Weights of a small transformer language model.
Training: a variant of Adam for these matrices, 386M tokens, 5896 steps.
Each number is 500 + 40 x the weight over its row's rms, rounded and kept within 0 to 999. Layers, rows and columns count from 0. Numbers have three digits each. The size before them is the row's rms in percent of the matrix's.

# up: layer 6 MLP up, 1024x256, rms 0.0824, rows 727-773, columns 64-127
# down: layer 6 MLP down (transposed), 1024x256, rms 0.0742, rows 727-772, columns 64-127
up727 107:468522468422485531422523544538549468502518537470472472577415500460439581521488491430463494544441472589572520563505509486484450533479450490481490495450541510478494477474422483497510493558490456
down727 106:435547508540522508474506515457462426489534485523521526531466431518468534476467504485480455506525484457492483510459521545507457458507543420584463430483528500442440584506431482537416495516565450
up728 106:511442495570521471427440434569516474498480539468540473503472525430516442461523464504458526533533538463490492514456451509472537577497459502441447451497544501455513583472483594524503502521533544
down728 101:520420467573572464492525499525491439546511504430421554411553491514531475455495540509464549516482505506516545522408530419482452510452591490560467500522478488472580509438475491583499478515566476
up729 098:539460485473515515492541479589525408533506573463548481600467462487508496556513522512530510389430405518493522527526450503463544477508473475566470527464531518529477562474556550474518458488488492
down729 098:490500489438483515436516476503524484545496536524494468505484490483548448565467531498539467447484500440445488555553515433520441549458499534496490555391485518493437441506515497516529475440504446
up730 106:417518541536596526455512491468481506524465524464489467525531521531566509519530476485504565489488470509532483514505455528529461490469508531572501497521497486424486549440507485460555506511498480
down730 095:535500536519444546514482511533535433498556509497489494521458468437399601488448497528448463600495499485472529438528526508464507506513457500493520558552489452483483507435458439559456499562470518
up731 098:543429560486520470447543522466493539523506520523461522524483550515479495570449413448564515460511575509521523505513422462534517472469452558531533532499503497413488502563495558457545514473488491
down731 100:512500557486497528467436407513566503503541537474524535561419487515471509548475515470468480515516516546456482524440497555504538531503499494526507468541492560520532420518508463540466514446451474
up732 095:461547548486478450482446478469461528511495511433516539429473591529499518459572471497544504552453505517546444545516486546487497525562490460517522541562498524424558456434495483524478541627511408
down732 097:531539581433519505508509533474540488488546538488513420446519494482456506524500454469499435483405500460437541494458434568414532535487501510460544555506428451509552496483447506531549488554458461
up733 099:534444507554472468471508450472578436503450486472555511495447510466522496532459552529530452448507520499570563457547512511561466410512558460500457539450603509490542589484481479493534550518501538
down733 098:494513495575503580425504488423537536482467510473538469463500473434461465545558519491555418497451531508471579510583489527490488464499474460531459483534519517493468494435504501584553523493539464
up734 093:493410459521489496471569448473554450483569593557520542460505484458497542549500470560500508435447482463438562507502511563534526501518451515532514488483551484508491521444478558417451448585510579
down734 095:518496493469610464480549466523512464470481511566511445502477488560463545512479594470484518426457417524455450529514530562465490478477416515493471513488557445569517565480570479503522503471516495
up735 092:455497468456489476465474486584533487503476404487491514519500525427486530492539437518539538523437481514496524522491514474470531523540481510474548509476504504534450505512449532495538506521496504
down735 094:474496499519452572535528457492540527524532542555535511527567568523563486456542401448512461479528518511535430539625471490472451472528477439487534459493491496452495485481485501508562507566550507
up736 088:488532508553526482449496458495497581485473472538601525494495628505561469533458495467474488457458528461527470536512517478491489460458538479523454450503506583539542570573522478467447498588506514
down736 084:507490516511490465522507498432500503583546524513442466493486456477487562508488507507613504505482460540471556477436476477512466482514493559487493538425460333492493422458507588455495515462501536
up737 095:497516474495534576461487501495532536499527533538490599487500493525576502480546436454476493467538485488528445528508490448563545474548462495497498486472539594580567564502464487471556445548369471
down737 102:484438386443555487582469450469513575494508563490537487500516457494512467492468533493453460397501449531513539509481503505597523486444466552494580471499446512482516581490541502509456501540506500
up738 104:504551583459481484506448459560503421530488538530581505540381555513514483493477467482542537517477456504392452499485545422567537476548560479435444476527611561510482496549512546430536507556492473
down738 108:543459487468481572458484540457486582546523512514512482457475454466519438428473537547400435486448516502483465506493558495451519512540496508460494508538570471533485539478487472485522448535493440
up739 090:471538416485537480539482542444474574487539456486465527488552559477547456501539510476477614521475510455481574471496512471523470418512500480506530565487517525437463478484514477507483488495388470
down739 094:549539545464498442446470479570498480478502470455418510534564463472473464526506514501534450501553483545468559478412618485524490474552472445487537536428429565513507402472638542511479530472514457
up740 105:498461459504549502476517476545535478545483550511582469496417467523520535502492539493533495443426443501514520543506468552506521516526461584586566481483481487522457460515458524430528442497546529
down740 104:551450521555471496541475529522498472471498510499538524572600524488428495508535512511522483497489502433468575528506537497529479464494476578554444570504444527450515483448358449517493516498520502
up741 092:509441501446500466462469430547432524575510438493546516459578497483532583477526493467547473487463490489580474472449518433510486478427506477504414481518533469483490491487547557454481537507444506
down741 099:514414481489546466511548513474491467482449476451552540537474537466553531466517559504520430570488476535450509491513511514488384508400477560533464484492524379512432544429540506571550450494511484
up742 096:582458384521514477481546500455497565502462481483484584499491482521529512481545456491525517521475515508487473485521517463567487460514439487491451599464495574447526482538450476466490480491496614
down742 101:493541431506489497457489449442519512455516461441511492507514524516432515514493532525519522535489470524566543526492496488487486487454439537452552581484533489464473383526522504471466542496488534
up743 102:539486534558507484544578471485526545520518529469440526506581536482587467530499436482569482450489515448526523477494493446467526546581584506536398494550513471497477502491432577433447527522490572
down743 103:529468469465517522515519494532520553524490473494499501531618515420541518471415486449470511420570490428439578471544481380458528509542508537504499589469516504513564465526480572545584509507498510
up744 106:458528490451570474453482449502443478513486517552507523541501475494453533503516480535537577533432592441472469504542470498474529443524495445475528528566517526456453512541456521531501465512556507
down744 106:444547506546507492482509437571568557482358511584467521432515449449474531483494567496505507519456448453480442496526527583521482469482559526555519510498472508527531524491462521474465436515517472
up745 104:470492532523503484533508526491594455552562482471448479502584489523563501486566532483539431489500514584507489518449518534503539479521463529468472496537450521449450489504526508587451530485471442
down745 105:553482456479514535517442568552494459510458431450485533474486565523417506506473538530493520500469470479497539483515443429476513538525517492443521547515470509427509546536523474455547577557510478
up746 100:469495524533514476437462520508572583477476478501551516487483579467473526470561535526444495514456501399482536488451550529513494553510510466483527494492499478519482508523418514480551520467464510
down746 094:567481513503505527489470505534465445479506513473506457488508494413498477543517492578562504573538512547475519515517475494478445513468544469518543594534472406478434518463460453523477414481577512
up747 082:432506508526528477475496562487447437482499494520531533455490534532484476597519478527521534524534557471506509537493505583479456466492461419492503441512513497523514434566466500426475472547431515
down747 083:530480534457535503442492456447466532570444617469464501552507523473499564490536576446495486510515441591423495404489516505614490582509527493528471515509526508533462498545397468533483537483527501
up748 095:490456483493552502484457512462559487464540503549454603473545512486515477512529470421494523459496517450542510517461604533462485540488520461451449528531538508523501478475460554561532501570515529
down748 096:576513443534522593477457486547503441464464530542570457427531540451576452432426549524473473467482521548483446513501450536447476517517423464460546463488505522481511510488533459541605485512461458
up749 099:467494474445510553547617481523528535501536446517501495430466492512553473505539489480467506465453522494483472512474470512482505526530530530441472432532497509466499499513515531519415466516473483
down749 093:494518486469429544491467428476466493470571511498505485502507532571498543534445497474482418516508512546523534494492459482483530544497492571492477458524439464510508524505566469471519455555432500
up750 086:500517532504480502455510481439500478546469496446445471475492516494484507430491534468528425553483526486485512514475564442487527504499555531430468557525485528522572488567379492558534510483485451
down750 092:475452550448496533479471554529530412479503413478517538456545573466418560532519569552546510521436543516494493509510445472478497486537493453485485510511563473426483524512417529603583490496534512
up751 101:595419527512566465496500491499537490538504518465498507494445480478465527534523431426497549600531484459498398541602484472498528529563448489432561483571467580462481540551449460519528549560507469
down751 100:470489528490606458452511533502547487505508485489509462524492396506473519523477559421492552572602535488472489486537487460456419508568484476490483536542448463443484480552493399517481448498547436
up752 112:528538532544496470501483484554556490517483506532460547521537536508463506482501498470487564588503481476487449478515533496483472501507500517483489541504501507466469485500484503430481495528475486
down752 113:452548502516496497514517430543546508480435539554449536449444525505508563486503586524493512509462489472505417542512509517536461471466518549461521482502495460468525458563543513454461477580508485
up753 095:540463474502514508516512524470478410471476550521459481516500482451466545520484515493462461521551469581541531517516507533467503470458524437535474505499496548462434472527476467543530557532543475
down753 098:468469449581486517483466448459473532547489468463466451469502385607522436506552555488476488465504508486548442459485501473499498490525521492491514483550530486537482482496521499522509466576504513
up754 094:476531542509502494509456481457507470516504541528555570414497458557570479527521530503538551553569490509434466441565551466519491441436551526513489464574462509500499531511461432492520498484480482
down754 099:499507495537452504600560501503567441446507448511502468500550493456451454505501554542440524418534528450544431486549527537530492396501459474501523482507490535503473457562568537451555552528473476
up755 100:515463451527571507492429552492474486575546474507398535451504501485557485515508494505464441482465529529486531518521575461422481394504499541502512474526490484474467504448520554514498500519484503
down755 103:507484526492599461492512495510550470494461492495490581495479505562520416525513501460550488455510514470538433498487557508502472524526572496521445517407500489488446559486565502535446528475557483
up756 096:519546526453513488445487490524462528550462539524504514542459444527535550468495544538525470504475463403478469494448500510398504444482523555480550434551489484487467450555489584470506547517481558
down756 094:493519492500467495468521635511528548466503497487461472449458412500453434556481507498499473564452490530428514425496540527422474531472466492551488502528476457506475528474436426510587457420466437
up757 107:568418488549489513402537506546491506542468523477564556490476554501513500445487467495417567465456493568478544490519504485542529493477479534464464555544582523465505525583487468496447532502446478
down757 107:511462493487477479526474481544469483575470525508543530547471483515536545510487540418467557435574497511450537615438496473530485523519562546492462536515485489477500603550493552489479508452488523
up758 094:497455566499502468514490517512472464533449495487559445539495532471486523511493534532531531479476472547512487580499468541534572453496464474503490470552536505442462483467392493491517501473486554
down758 093:514458484533447494519527491456525500512531538446485556476509482469529502482502556544524468525455499503482505484493462501506490527518498461541478505438438432513563530433449486540490466456455504
up759 085:473461524518473506462507469557541456464556492490487481543494488535561479508509517515494455521526487567515502495443483465541471442553581490458474446568488485500434470509502472457476491484544493
down759 087:487552496561454501464552542493414543542479544552478431594486484500517554474514482488487519507564460506540520430512491474553492470561490467566555517445457504546453462437440495540522570533478483
up760 104:536542546439464533480500526527471527503587488476525528578490483493540557541458451517526496556503495456479530472508462483470515532478425460521483564614505537473525494516432504499468450558527535
down760 108:490492588527470488562510547455490468558524447512505511489526541567469555473474497532533508433462477526510525474488525468495498517541458518526522403472523529585454497480490501450463511542486548
up761 098:481546467606475536446526476491536531521472578560472515457473540521492506476520490450592441496473502472467474547463576459491497568568568579518453468471485471469585500497512502506500476483498422
down761 098:477510487537504450460504480550528504488525575535443432517474467523463581474505494523521540520578492535509437511500527490514444475541491548483516452464499314506551476526531509485510535518559546
up762 099:524531492484535562472498491452477570512433523538431494496497511500501460495474519486460493559465493483537524482383479519543553493557482482477544540563468552439545498520508500509462420493512527
down762 099:526496492508509578483482435453486589475470463496488475386547515526576414454520515516450492543538483499555506475497528483529480523493548433457457541519480567460480503509575434419468482461493503
up763 097:538466471509542535517468525500526476487494535427522482509526532519454533443599448525496473544512518476504407505527437500514451491498559507505550478515520548457450572456493485543538560587512475
down763 095:513514468489431570502492437466463533492546500610562466501431552533490443505493496517486460424517490497537544520555523515475471567476504463481461476489503501439545539469564564466538458472448527
up764 099:478494465478506472486512506489515550490493522519528533573493469467438495504532494474471512496445414460528601536557475535384519476577513525498505437508566511477470532454501530410516491511513523
down764 103:546405479503529469533535517496464485578464533432441514501542506513484493513538577496485500482523499504492485456530503509571508528495539540501456565505461470511527480418470552485522515513484412
up765 104:629486411474509446476516485494507453534497462424450518477508568509480559456474504453499463460516507514471487479525447575493534512457568526478559504482511517444496479513494521489515552493486497
down765 106:550596535413435501463537552513508456415498434493536481515477497488529572509496553556519564456497526519463505508534467455508450483508521544496482531456464467471515525465455465517513528518515517
up766 095:432557514499500563456528579544513554488543574443518485518571478408505541502478521508495495566470535463565512417518482429492497509474517552482447408457518527520484472496463561500466532541467464
down766 095:527481520469540586472534461520423558557535509496497529514598440479534477468461442489552538520550436515443384569551584517503522492534577384490490451474539576557538468445441504529444462551475476
up767 102:556434534532500450474493529518614521551503505536545523595439443501521442495416488498454547528456583546529470425536437486488523453483489482489498456525513525469473429508494484529420419514532536
down767 105:496574530439485558518460541456613503478524527445505434514470477504466504549453465552494482480504455532498498470532481523530478562532511433476476509518480452537548571503518498491460465538546428
up768 084:545488501436512489517524480491476476555467540508473508478439529518482501444424497479495526551438592501519449472454524546529441466510531529521464502504464484514482439498520540508529529451518539
down768 084:467495451512552551490470508516539512478518354472534530499539466503504487546490473462508510516528485537497546535520522446505521512518456485538509420475532387438512489508505542516493479504482532
up769 092:483438489527570500531499530491531518593526456508498498500538550425504493510495488463521452494426477504447516530527493503502474546485487569537439503475484529560480447542500532454494485567492473
down769 094:523456430498537419562528454580527434475468487469552437472494507571477529538475500456501500480490437488478482537462493458541484502447434575582538516472430476512536485541556534449486475496544558
up770 094:488477447443461457502541397564528525588500513477495515434478549500528487492463506520522473529479459498474476535520515493616472447490511515551537549511492519484496455577469476441440523558529520
down770 099:476512507459419526477494506466512531479488491481546501502537514553468503532514499571523522465528557502424492470519519474554483488461528502494493490520499475467559345553576488505457500489519510
up771 098:548535528503557549532474497492423470557552474492510512519530525462474534555468464495473464490544569479434506432517480476571556407496549502594556500572500513538540510449483451491551430510483574
down771 096:444565496469460553471511448563456551550556427544438463502485465516467494472427494439428487531500486505488446538492528470487472552494503475447409525451464382493565518519486569496507579524505512
up772 108:504506515459558510469519502457462501492532500399477477478502494509558476491482407431449552509425513445500519500506532526526476522533518495522526549540500546524577482466481482533537560540447497
down772 105:514514544503518497431479495518474521419524473434521442466517521516555505464452526520463492490515512517477516573521546447514502538478509499477502502474509462511531407518543482501441524478455482
up773 096:448491518499568468467485476515473473506522510481430473517530500402523555551568472456519484465461553467525502462522578549508460490440540511474439484563488536498503543514477550453473536481491395